Part of a small language model's weights: untied embeddings.
Each number is 128 + 32 x the weight over the matrix's rms, rounded and kept within 0 to 255. Layers, rows and columns count from 0. Numbers have three digits each.

# layer 2 MLP up, 768x192, rms 0.0652, rows 13-34, columns 0-63
129118103161125156125087155125173194127155120149105144152139142145115137148137093138052096199137109152143163149132135081083152128151106151089142184159183130120225086141083109138126083130165126
153156078142136114222185131100130151115136136155142146158099146134097103139200133189089102139150123162144128133138092112130096126108178075139115097115150143133179120113105184160115154123146061
084123130096168109138099086117142111150077096104153133094155135162127165157131139106110117129134156135128139112130112052142092176149177155153091121181098122103058110138140150148120146118085048
115116138185174177160154080091092078117153086145118103089053104158159146115167147137136097114132163156100148182109075141088141124105110123146135150138123112132130134077113159097155142053116161
160098199171109178075140069132103178175037084065226057159127209153089121088218160142099153163128108184150117143121150134130191113113139105227103117113134211128100077082127192146140116153194101
098187079099153162115197128112159123092126187118107099153162082166155165125121129144183152124125144137155073120159151144128141108155154072110136161175118158142149167128124114161164125124154114
219127132132144128110164175097082150156125097201165169102116148145050047132131129144109119178099081160116194100138115153158077145132132152144110108159125062152065155149105121130083088166083108
112136205162169098173150148084132092096120120091192106116160137183150098017117171200124107091082127089140122120118125121144108166125071155141151133152105070078111145154118093157148099114154131
133093215146134122124158160105080074113200133128143111119140132160169122082183162147153141136133122170150155206116054078128112121187066129140093193176103145129189135078080107121150139177112099
107137110141063158109160118123121131173164085125133130157168105100050073105113166127111094139153127174119135148185101080138211149146215122120143072135162121113097084128109097091099119105121129
113122142080149156116121089160129087157088142074126158092128138093144150129156125183121195157112137189135143109159096089117146152121131145136062107111159096122114157138203113119131146143146096
084062081056102104105150105113109126129144157159139083152134132133129193201061186143127118122118118086134145098141064173086184155114159161173132117101054111100141146169136138076107079123137054
157109051067056118098149183131104132087145148124093178179103105087109200133164224093137133156089120134150113118143065168155139141172145119077064147123088102077201095139169128140177139120088110
122095121145123189088168111140159167132114105154103115128102129101174119120197196133134078147146112154181103162126161148067156084128108098118130153095136094138145110069115086071121119177083168
099167084119095129099116159129154091110068145151119086092134093106149098164121169081129118148081108140142167103115116171105127082148120171147133132148085100117112159113152097107107114141168202
134132146077176143159158164112174112137131127171168119119090153126115109105109120168111074092146171160119156127118112118125172093106131106144119103142101131167129129121149172140127126136110124
084137145164194171152098114128065136075082104168170177121099166085115153080098223090085043059134091128132115131110092113162143115114130152150148105026078120187158207164186174118171097079159183
123085144117126144130085127121092088154141148124167108104126077175166140102182162122084156128171124058150116132117172124137150116137195127155172137150116086074089159145118162091149123110095125
180122146128187119142138157158147141067146108137158087138145138152076116139067152103109078089109127105165111136090110137095068093124132120117108094101076088150191115131134097128130177171082155
109062118143092172224153135090100102109147058101172155101218098125111164127124157124162117136137136161155160164143100139087110118139161070108140193081101097088111106113147122093198111088101152
090162114128122143130194158136202107173116160093194126126103110142118125156120122132106091154083125176090131142121119158148061088116158093119108084187068140058116181081127149088159158173058095
060134168175198158113091148133113135139097098118085067078104156132175147142134133072129102107113161023143103075072126149118101142157063135147199103119185132166112132120101125164143143137180095
# layer 2 MLP down (transposed), 768x192, rms 0.0652, rows 13-33, columns 0-63
165118150076137137124135085134069048132120147132143125129153109150132101175168134127180103116105163115111113130153107153150115129121135056138078096133079144140040138100132127140127146087134154
115121111128100132069078100141111121149081144120143134113144130123162101128125147091155082121098133136090104099146139135080171130145132138132132146108155075128155135125061103089142183146148155
130136166157138107120162103129171095079080172086129097149102139156087138083100081065121186097109103216128091149169163119149156104170130112102131154160129218150093255126054067192104138109144168
113119185131098142090157136086184144102083134147156115149176151108075098089108133177109199158064129097136156114130133125089145115114190126155188159098169196069090121137156111127103124126146202
079154141131122097188141167119187062135163157182057184018100089098145131162072122091181097111132153132066185147127081155144089121135126120045120077109087099110148127141156059111107146139097141
146101167158082080101152121144152159138138107135150134130112161091103102156129138122142126122149135145071121120134138125141124176102124174137163099069118095052103161140131158112125171106146162
169145156116096242129158141180104120160121150212139178166093065077097119172224134149113121118098091160125124087103107155182152138153143144094076075115132129143156179135091134133094036159074115
110116075130131143106073094180133165178168139154057162113154179092108098228167118117133097176156157148139090179122114137098169074138164120119136083167184132157138077098122174088113178125114086
137144042104139151119090115121177176128085136151121173164091110119111113184099132115082089122074145120117115042131205137108134113091146154126128068080163120125099099167169172141114139105174145
178120158097185097118148118114161114121102208120106133124112148118183175144132116151131196145132140116155137136137168178110061106159104114156119183142122124154190162136182117139146164098080089
162109150206143075128100164096134139088144085150141118181125116139109115154104167076143094105134143086119144163091132145133141140124093102158199155156093157112165101138075104159122129092116139
141148203133233185164124128080131101107086147070128181084141174126122169123106114140175136138135095141186120207154119102136132116114076095075131111073154153139086098022194110161124144120145166
162111082117170117111090103117117110173143134128179112131148127147138185126140076113079066153138137075110218026124133147125141110139180154198058159095089138154137097108114183180129121101147127
100163137099105039101113129097087113151177112088122126149151144140102150116096051146122140114097132140065131160119089102140158143144166167089136110186137185120094188226127160163098133078181095
129068157140110150125131080112114203131181146090159164156134162123101198121149099150162140082137176130107093142148098121127129144120137079109125126136151133157167098155090181153112162106105059
116134137186121112090094137129078147115121149115120141142169098132137133153166130099114206162095093108128074144116146137162138126142136101126154151120139142088092139132128082139113156109168126
149146135117186116152100147088145134145120161090076121112147091175151139135124077147090109176091143115138187139115147160129184125138160127162141115158156109135081083127083087187123097220128060
141165100114131048132127082140121167093087079131126123110172159124146158125118129103130120132091133146154118174139082122074123114155101071098135084136109121171147107134131136156106116092175093
122158035155082082113091168101140163183198222107129089152161131136165162160112144120107056120129102138117242094125185123166135120100126115124116095101142168198071113117179090132088087090141061
145159111142117075071121103206153151132105156163127127078065112134155162173163108133132169117193069124064138119062177105120139137096047142130148151112128127148156129132129151141113111160131114
132143103120137125115153138085102162084221101163170145105165142116128131044108137130145173153144104125101132085127083129185148129171126193110182186151140102127166069129086163150115176065105168